config.yaml
n_layer: 10
d_model: 224
norm: "layernorm"
parallel_block: false
init: "uniform"
init_std_o: 0.0478
init_std_up: 0.0551
optimizer: "soap_variant"
weight_decay: 0.0
lr_head: 0.0087
decay_shape: "linear"
train_tokens: 243600000
Each number is 128 + 24 x the weight over its row's rms, rounded and kept within 0 to 255. Layers, rows and columns count from 0. Numbers have three digits each. The size before them is the row's rms in percent of the matrix's.

# up: layer 4 MLP up, 1344x224, rms 0.0551, rows 1303-1343, columns 112-223
# down: layer 4 MLP down (transposed), 1344x224, rms 0.0552, rows 1303-1343, columns 112-223
up1303 098:142155179111100168150124135143125128128171087117142087143130148146100094128150147099148089139126189108090091133070161092171112143138119157109138116121104149149144180140141131132101124146136121101101132100139153159139131194133150131110092140082105090105145144116126140131167082127092117121165106118138134103137103110138142121135128132156
down1303 096:107117104111117124085143104104146122131078187125094164123166149128102103137133148126155082134130102106138138117145106127090137129094122082135100091158112122141128116113160130132118141128119130123156152169084123111108092118137129139135131119110130157156135089101135053134111128119148140102113131161134107134133104136141164112121128155143
up1304 100:163097120145124089111142101079122105104132090130144103160114096133145164141155150112097171186120092142106102108086129100138146100128116144091122138137110170100118143128122148122079079133119137119160156100097119158085116133137153143134073116113080145146153143136135139111102127151102144133129150161137118147107143127104109109087154112146
down1304 105:112160152103101118105100170139127142159114154073096092130138160104148129097136120091120150109123098086125146104132130104140149126143165082103117116114142165139103138129089135118129150142117110133140124130130145133122134168107171150154095127114130093119110084143181164098137140074169097137124106157132131125148101143155126123145134078092
up1305 093:183110156165120131113115170100097097142125100136118107131099118131091102124120133147118114149088143125115148122120162162169142137129136110072121138107097062170097117121124132118152091115129137128114115111152127133119124091137162134138140135117080156136114092088135112167084116141112161143160107092156078069148085147105120058144113129122
down1305 090:114118132145156116133112096120123150102100120113149162146137159138094123106120120150128137136143138104138127127129117141122130160156140127154143125168158138136130104164134116118124187120142130106168148136124110146116169107181091088108114132163151101025132126150204137118146149134147141141095108129090138112148208155150140183115160152142
up1306 103:106117143104112148121086102088089155152105119141117155142133124109102151118075102138136139106097134123156145131100107118141069127109165142098086125136060178123169156078190137121093136119126133087166143177102108097133110127148118138105126138111117098139119149107096098137162106130163112150126151109125097120158144074104161127160095123078
down1306 100:100118137158085098118113152109097119128150132136111122101188090103157133140163137115083154074157138112125147119104091108130173130143173126095131129097133151093172128119141178073148126108167096112114122091143104078079120128111133138131136151150109089167122158114120140109144112103158103100150106172157142157145114119116138113132107156137
up1307 092:114055091135105107157125148096128141132129110105136137129132107131130117150131077140163066116128144072110139113120119185101123115105161147128153092113137123137123150107110119099102121148115153121169157112143111132114104144127120107135148141161148105097134105106114077144156125127146117104089087146104099111112118162111132149069138091136
down1307 090:109152102127164110121138146102102118094140164147163141125092111205154146108151134082101150166118110112129131148113135135123131109164114162105096124119071141127093122137107111144114143095115137139125103145109097088133060144147108128149132094127097131132097138116157139170136103127110113109113140112122118102092115155101145104142119174139
up1308 090:098137147124080130160146141148102122122096125100107090131153124148088132186132153154113090115141110154137144166175116124149160178119080131127128119144155171112158092158109086114130152152116148079121136110122135156112106113129098180119155121131127133126087121135129097147119137110095121086181127098143151106144143141143182121160091084145
down1308 101:136080112140119122162102085122169096121118136149128189114168174130125149131131149149142112138143132124175110140093101150132106155102099143170126110134103153122133130179129106160095117116090127133108124090116146178134119132106158159110117136144117120101130155130120150129109143122110149119104129149106145101094176104126128123125156127148
up1309 108:136134137119144138133146149158131105137140109108156082127129118104128138136161081115145148155183122155125178140150116107125154159175133146144155077131141095100125127151091106118164095111116150142171148131099080150180137125167117087157146155161123131098140098120116117126145124102147173117122124143051151097128189168167129095087142176134
down1309 094:139111126129162142118107164125147134127133118114107142152123138135129110125104121094128122106115149167156112159134104157144081144104119117108163095134117122133119128100135193143109119133080088150138143189115155183142124140092157135135157112153117172143137113096139127171137113143127148140156139125114088093105079100087153138147134086099
up1310 094:151152138185130138139104121175145088127152151112078090126135109120128152127146151106148103124151160123181128123127132144116125124127131128158118130142086177127123103095143120099215136132130091127144119087148146086124126097134151142132127140108141122139134131120132146133138135138134172106148126105143131099178124078142120129163117135132
down1310 090:136135135105137148115132140114092132145097092119132129133117133157136178109101154136128136132115123114096092120100109164120118122068118108123141151157108127170113123150088168132141118097143129114129109119128110137104078135130157153136145078105078121156121133144112151153139103164139114129104108098128160119096146112075138147115133164139
up1311 106:133131148155156129126123134080131186127103144142139115154139170121098153091150131094109117159117141099143114141108111122127119195091166094077114084131102164113158132161164115103125131124172089140108137136107140093133134114108087144126122100142090134153153126178111115173117152144118145134157127137150122150132102155145100108117111138144
down1311 095:113120140150159133158126129116120165141142087111149124109157076104107111145122075088145157135128111168099151152096102167133117101126093118183128139159132093100109079053144139113089141089102116120149142140138124159128095092112110126187125087131113130122085125154157087136111118162108101126147103097130157144143119130128135130156130124116
up1312 099:094144137155140109188163170124115126099107182095130116163151113167149124130141161174127151134109135127163134119145151130150167112145150107127130157118156085111136101140112126119103156110139142121144155112134181106137117130144091114190105135142091119149164105111160119127101128183133127135109160107112097099128147137158089115135169113117
down1312 097:096111116138125161131122131105101136148144166128123135172103116153109141124145140149103113105132153130094109143128131127133093106119123111173129065110088159128173149115163127108107108168132121139104104158125081117121124095121140096103103135120128176099158133156097098151128090101132123131127097149129142107128139141082137155118192096098
up1313 103:099140121092181131092128159076129155154085111101146120119138123158170127087116112116135159159135135163141122120092165172129130160100129102157133097115104108145147159149123141131161128145103124093154134144114137132140144145152159144160107112132139134092109162100133147116101155161183138093141121182139127119136131117135142139171125133126
down1313 094:125156132121177115126164142115127157122163114110136061142172125132114114151139143094107139138127117134152164114125142124137179135184132112138155108095169070083162122138081145106120115146130140110161142157116151113142132152099114106094130141119151105132060118138139137143085088119142110140145110131117106092134124157142139080155138137126
up1314 100:112101096152131132114135095092162093129099116125141102132113140082108097104124161139147137125164084139124120094102106108156120118085131140134157094204122095124128105123138124136163133111083116128167119137123174088133134130151111113098142132166150160119171109108149155118130139173124093105157116156156090147130152159156069124111132130137
down1314 098:123120108123127163115121135115153082143141113143128112119119152097140123101134117113114162101172096113144094137121129115115118141081148152085176121204129105115127141151093113098152160141086187124147118145147128115140110111094087139141122117106184165070111083111155154108136167108098114125110111149118149128134121123100095120164150167151
up1315 106:131085150137124139122126108150150145106148140138127165121112127130084116163129221117141117145156130099140098146103118100139100133163130109138106130121131103139110151101131105164150126100110123084137096137101104101157123079098109118119122112120097171120168119126127133111122151148143156119148108164080120129132107145098165109141083125127
down1315 110:114114117137139166170083115115102109154116137126107119114147111121172124162099133101138119091150131092135125101138129135144105148133118135143120158126118111162160106101114148105153155112158138148117164115142116134127103095079118163102134115130143157109128125127158155175141116156187157131128167158113153163121118095084112119143138124178
up1316 091:149103109149089115129165104101128116127155116091147104161139140098167163142166145145173115111131154114107139155152116167110072121183138159121144134142151144115106166128122156113135131092110108128158121127105141099146132115089124170135130144115128095124129116128122118102131103106122110150141168129157169103115124134120120134122149145113
down1316 097:112170112147138155126067136156137118114156111161166125134092141143128140161104171101160101129131148137106096119135161160122191111083086125123126139154113128111131140120127136121173170120120099058152139106136136131136131158154130081119157110124162091152157189113156129148135105123176105150142164114102147144128126129082126108115121175132
up1317 104:104184147115123152101105160153173139128138108120081139127136144116147168114171147191124129118096132104107083138163105135142145134090111147147184114107135083112141090108111129109126138138137150107125117153137124119130154163145159136157119077140108151110167123110119094119131111131154163131131121117096112095137121093148139172108137176130
down1317 105:101085108104117110128115132145130095100086141160129116129113108108144117122178139095091090124104136120108127134135127210161131107170130170164140141110096192107109114099121075110140143152158163118117103084150146110142108084124136153091130133092129166089152118150109158106135109123092120119196172127148169099138065166146095116123122128131
up1318 105:136157138125082140129138162128117160135127145126140078134105119135136133114106132152138094134103134098167149127112105120124063136168110133132140183083094124159105121107158136131094123150080141121155131161122095114130158096125117156107159127126139114142162191071156105140149128125113083088090138122109151132127109123132164127144106114111
down1318 100:134145163111112152174103132154133094151112098161089141118102077149136157167103126088148140093146130142118139147127120149135186118132144124157116125147128100132150139148140120117148116130104143145128065128146144129135135128152089180158117158118176133125130130126101127124077135145128105115119172141111148065122151152115112106144122105119
up1319 098:133121158135109128093109117132150131170103123165106119103147158177114084134168136111168121105121108105148148085113098132135072132150095124082123148135145117182140137128115164109141159137130128140106155063094120137132133132114150125112119100083131126125117115123058108142172123129127118118166130141140147110162133143158121111127111140086
down1319 097:137113100115092104130148162125105093151137114126110116113105122145077123149164111150116133113147120131109151125175139147146134112107107097150132135110096128070112131133087095130171088137113119162122130097134158150124148154159100152145136127076146120125162154091125163088091164137107150116092125127093132082110119110138140217152126115147
up1320 109:157104111140103118181122116100106103132092127118129120112133130148114131128099103109073141133145084137093138111148126160150166126099136124134148114135151142118155143096144151093120124119150130118109086116122169132130134184101139109108181124135133118206131098106111091091092150109074189108101137126095138159116124139154154109152158114122
down1320 099:131115097123111115139142146050146149138101099116124160081117098097136134096133090133139093116135134154129192112107147126140125096161195147095128141084111127128141113094122145117108172111102114087089099066092137109125085172111132127118187136119102123149139116147148108132118098160112147135121102131136165119109134124144116125137140154143
up1321 096:099099128172135159129152128094158119148128122117141120117121116088121117161127130112124130092081118058110116149134131091127115118118068130181118088078125135141151180122163121111134152101137118141101141155149134122162099122161103106139142146128141137110102149148113148136149127124149152070142150095103106138162118120124136145112107135168
down1321 095:109137119144130102167137100139120096151181119122175173086128127144128120125134144123132144112123125115161164107146141132126083133108119117154151179125132096127116142102107112142132142158130127109182105137136105139148165119149153144111122137139143147106136097104097120112121165098077140151130084159156131098145163152119134134151129082115
up1322 097:113122094158110168139141116128171142129091106104131152130095124140124107148104130160169155146111105122141090150118127149084139100093114116133164131127123095161131174150181169140108154118125128124127123087121149151166103127105113139150128094115116100156135167144145158092150158098065142106116124142120115162131160151130161104087100139166
down1322 095:102160140106151119085096144117123124177165156139107118108130127154142124133094095174099149069137137124125148117134136128119119148118160114113163124162123151125150100093142121082150122091108114124150121131131142141171130109137125167095107129101139160097145150147157104135108152081178122166096157078167106112137102138089127171134127188136
up1323 095:081103110135170144123135124156118142163157120144119102145068128118116155136142162128165109155145136152139108159126166091167128089131106165117134130074115125090151105124129099102146112104119153112091140157106131102086094154101163094104106112136102148131106140105144119093106161117147142133154117126125093163109121140082124125134125158171
down1323 100:133124117124140094091125106133144117137130124145195131115118114126152107130131129128153140111122138142113096123105132142128124102050169110133118122152154144148131113150135100110144136103183083136122116160131152111133145130128099132138143161106094122131088131162135162157083195144114106122143115145122172162186137106194120136117157156141
up1324 094:132117122150115108138126107096144104069093128141109111123135147076142107173131085140168110150142109141141143138161111155120115151112098133115134107132119135149152166148122148103143108114135096192144111102122118118140129181119181099122124138145127106143073146121149158128135131104140099140134094133157140151130140092131150157103110130139
down1324 094:128130123100133158088123129146147136115125160149108115145108128155099143111139168112083096132117161137103158118146131159138090149157159125150145097108100126169108086114136093131107132124133083107110128131120128156116078145127129161150097136113091134125150125097121106116101155131100143134113151145120155120097113091126130106102141148121
up1325 089:127137152103156109104089097123135104131118079089104097101110100106114107125126097111097162125166112123104151132126134146078075110120127117144100145106134084105047139134160107109117117160166127118137112113113117126126140111150105110129131100088121135130103107110114128106148135097081105092116113107129101117135122132107147088115123128139
down1325 088:118149175149064148137097172113116121108177134136120142119128118112144124114178104117140133131133119155125079129155113125150104165138124148093171114130111118104137109144108116129099113165108102141130118093121185142114129121121124112159150152117110139164097108135112135151069123135113117106126133114120110176143115132146095127195098105129
up1326 101:126134123159107085103124101105134124082106119154108143108113091142185108103121130098152124116131129160165121186147122117112104111097117111144131106106157123145134095145092163123165147131145139129144128142186137126151161178131073108131121081163139146109157144103119134113092136120163126117114126116117126131111176118130107113130141118095
down1326 108:124129091118145134147116130104111083147180116119104131080133090106152138119069122141150154117118126140141128159143114127106163159124110085129116160088128152128078121096127117152144091118133136100182125102088094180167106149123108125150144140105156136130163143131111124139126114077148135139151103131120122142142160136119119109133144090140
up1327 102:140166142143108132086106134159079147118106167108136108114130148157108128140168110138143077125102136123106099132135121112147153168127099142167114132143109131113126160114109132121141098150126132136124122090099123140142105144089142090103154132120093117161114146142113131154092134162097092122129132101131132154113132131167164122130099134127
down1327 093:109101079143107131131101174121125094179123148118175106138138108102150118161126155154117096127181113156113159122083142150106107142110150145135158102148163154112140101139105131062127156131176176153106132097116150135121077149143103137089170101127143126115166155174099148150128158110101123127103148142136115160147103119110150112108141152151
up1328 108:139148142096110152100137120130141113099100135113100123094133140067155130173100113111127136127130099125152179109142107158156143120155114127110103170101140127135139136050112166153117119163154125120163155116115152138127151157109085163134124181145141175131098100169142138133139137132126075139115144151104160122098103152139124108161131097159
down1328 106:094119118090108129129143119096173115146127099171151125109104168157143142132102077115114172085127088148147128090116161103161123102105125158105127127123123126164144123118116129126106142075148132137111150060080140126113097141166128136141117138103159117101113151118134102140133130159139150104119129125107152133085131104150171168108126113161
up1329 105:143152082145073194142141172148120112084139132135140117140122135125135147116121130137141155103112142137145127153093087110111155117121146136168108112106114099085139122116094121103149151164125130144117114104114173047113148115141138094130163120132136110132109152127100136139101158097109107057122137177128114107120156140126095103121109139134
down1329 103:174144151133123136142153109134131090115121126131088095116173143138106103167127147182135192107112126130088143100129122130126146091171102122152141145131122105138129152131141103126148077161141118117139118136165149074090151118139121131074155161146152080154120162119116144150081148122167146137130116165138170146099119125140100150150130176162
up1330 106:123120126116126127124107124172099142118124123102107164107143142098122074116148155151135074149119158107112150137089133152144142124108136130135155125128131127118110127142140136136080118166142115135112143092122139120109127090108162183095141123163101118170101116103136133096142093151104090163098102120166101108136128140104103126111146113124
down1330 110:121140106164143110164163090162132125103164181125125116097087145143112079175148144165156135116116136136121117120159125137148100116135062088136117091120142104127126070126102126110143147135109129138131159145149127175119091106150104121137118129105122147112148140095105109163118120108139106138130138098130137140148152091114156124160136110133
up1331 111:145121167126128152081113139140083142083106098133094118128116157111121141148134119152106115141139152134170130120148089123144097142155090111087163179122160122133093132101091118126124113048117142125101144119112113125144143103108138126128142093093147096107132106130115143111127173144203142127134128121118109095154109121115142115161161159106
down1331 115:106123127110130149133096134124091109136112127129125155031165096173104116147105136137165101115145117162132110107124114079153132120105111126175128127115118129139114141116122123114127129111090090147160135159142126129085121132144106124112130127112150145155163111095131134113118115121174112140125128113135183108190170119090108106087140148113
up1332 104:142131143097139139109136134091146147139126122109120149144097156158127190135122111162096130087134131169133139167079137122181123133141118148100118139113121147118136153104191111099149137145132137126144088176156146147143092119129160105095139166127137128121142153140138059125164090087148162116109130117133135101131137132132134080165160108107
down1332 106:153140160129149099101172126134151098125108113155160134159135140144130100143140127109116133130149120148153109100075120177152103131157137131111157109154143133129097119093166112102139109126138118145165072133156129139132124097150143120093142102136125081118095132101103145089127150153164176105145131133130128113158140159144070147106102093122
up1333 093:139072103098109129134133122140119148145094118119144099108172141140131068168115164140129104166140117090100106127120144101169141089114174138151138162139113123109133103107107100173157158133082129120130134082117128152125157132132101120097181184153108107096123164115145125207123118102149092088114122139117128109147167129081103101141105175154
down1333 093:090135165121152114130076149145111108135150130131118167186102097154119146137090118135165115127165159127108150118130168106109117146116161156126122159157172118159095157153097128159125125144147112100060163143174170175133146120132156142112094127126138157117145167137125138129131095118098115076133171136126104125139101123127129142152113143118
up1334 092:175158127157115150103156104131151146150152093142146142069099116143125147104141121145126088160127093169147095118144148150107138119146066149157154098164126099125155144093124146096132102162141103107134148135110122098124101141141117129156117095109122130119132104136118111138159127144105102108149154105167127131131100118162099124118112115158
down1334 091:126125157173123154162123170125115108092140133120144088127109159123130138137128139132109135135128120123153124125153093137109148082124163123145115076120166135127115143153093117110106176116116111106098115105110089115151098128194141137170130138148122131111142114147113082112117120118141113137131130102107114088070129124103151135143150109180
up1335 099:129127087112136063145074137159112167154147129100123133154133148107176125125142192126087179162085103153146120154148119119128129097152110102137120100180113112169090129166132111141102115121111127142099118090145089130143113119112162168122120133162146116112125145147146124095136091177120136103150106166138105117150143109086149128128137121128
down1335 104:177126168096086164100205114128109091136129176146148125085142118132112088098151152106135094101137157148142144160137151134124138134128126130151106116114128137111121145141169143155099125138113104112099170125148063109120123143147128163079130125183090108085137137127105155128145142134166119131118118103141139142126135072124137148155123089106
up1336 095:171100146106108154181119136085116114130144101094147093144137135136116129149146114148134136147133100176154116127126101129153134139097086123090164097123142150097153106168141173122160147153122074131110090141140146124166102144083122143092094107114158092078130093138098131118137110125111121160116151099149137134140110168117144166147152158163
down1336 089:121145128117170121116113126113093142130168124141128109134106102124155141106107072143119092132179095112150156167129121150145107088165141107102114112151159137112193118114142156139118084117149145125112106132147114091105130145151111160118155129149103157130136168131143161102098139150176111119171096172123081158146140135136100158155148156135
up1337 100:159098124140116128134098094119123077130090150107096121118124117108099119166140150108040115185136113144164137132081141143127099118161130134100150096133132173110119106113150133115118108139068087165138096090151124114088155096094143148058107132064141130170153121109107148086125158144123132117131160132102161176098117130127097114112113092139
down1337 098:178133110138109104130153153116153138123125131170136120108119145135119135083161126133138089107131139133135141106165156167120105119127121130146145151147104107123160110113144137126122108127093079132139122112169115129113111141149123090081097097171127097099129130146134062158060100114143177178123105089114110141174122109146124115116120137122
up1338 092:164097163139134106146214138118173091111151127120142134118149134132172140170115158137142142144102136132140163119158135114126132141153162116115112130129119158137105056122140140126140126117099128095085162083090146134139128104081136135139111157130112147147151111098121135146121123141103070080096138129121136136133121135142119112147133115108
down1338 095:146151086134134110153119148122143170093122114140118158082126138089116137094130138107137125124131151103089104115112130112161120184097105113119170179075128136136120105103104095130170124112124134103130118117136133151141130146110101146106171154121138119136117109153145091145100142113088125168155133120117149179093145104098141139134109094098
up1339 104:120131077141136155142144142125130167154107142117137157116108143122141105120191173135170111114087161120108175090165145119129108106132166115099148157111158116137110159112146161115181116127096085128131109142115120100131156093149146152117103128090109126138106093136166136169097078086125076115155131086114154122140115143145077127107117110101
down1339 102:137131131104102153139170110103095163174137110098134070098107098123113121157143104126138140176124113120132137152126131165154173145129105125118163108094088107101138148156160108138112106167162109127109109141118122134123129088179168111130139115155166109170110151122126091104110107138141107120105120095161107094091105144125144119091133132157
up1340 108:123077109086107111137107148125087149108107112113108081128155092112128162139119078117160126122118084124139152124102153133122143120149116167123126102110127148151113149122129126194081123138127108122095120153131106118115138092126100133148104102103103143113101104143122114116108098166101107094074115110150106113121148134091185161140148131127
down1340 106:164132132094108132127128115137099106099107170158140118140153153094168151153151118091147128132099110126105120125122158131162145124136128120088138115152151138112135162130068086058091122113151110123157167107118145103103122086141132138082108135118150127096147104143101111143098101132098134075137123171173157110107150121146139104134156146158
up1341 113:134100165155119116097164151133142104134131150116115107114185101121141128158136129159100101122099143139091125111091150088188118093164146133120143156156097128130139112135143142119149104133134109118124168144131070137113088131167136141128142145179157152143129129119151142134119135149109114077167115106153082087173127144132120092148117132109
down1341 117:131146111131111096159163135150149159125096138129114131126149114134130104166142158140147055133117157134105144114109146133152131130141104124140106095132124117168156110168115153108106131148156130082152151148110137111099119143121137126111135136075166143106108154128154074125134121146079114129134168164154096095093093132173110147149154142177
up1342 081:162133112178119087116137133146132133140106104118112125111133102118135140115119124142117154143164148145122151160159134128177131159118084117164156127097103117125143175208158064127149127162139103093133143165118121183123128098149125053108127144118144152166136131126106135145153129134106156109121138135087120118127131121164167153126126137100
down1342 092:123140133126092152102166144115110138112132163128100114147101110114133151149157140148142104169111155108103165125161123116087111118110123130136130131179137151135136121136145175141128156120132121119142166161105122129137111120163126144170107041133092127176110132104140130162114125125115105093173101120141151168118130146104127121130170088182
up1343 095:102101148129102134149149113099155094134115093145131113145107113111118143155106149090122122113092125132103101144095124090152152105155079105139113135173164146124096104165111119142133104100135103103089152137154084142115121108125113189089118132130097119133153120093174123084129129124163154103146090126127064108103134102111151087122157123131
down1343 093:133117147134134128124167133096106165156138131118116134145129110143176153129103150136153093147110133063111141090090123166136145094118142114140131103121151129171122129175127108142117124123131118107134126115115192086128138158169148131113120151115195110141096111186116106131098117118118134087144189134130183154143153101118132152098106136107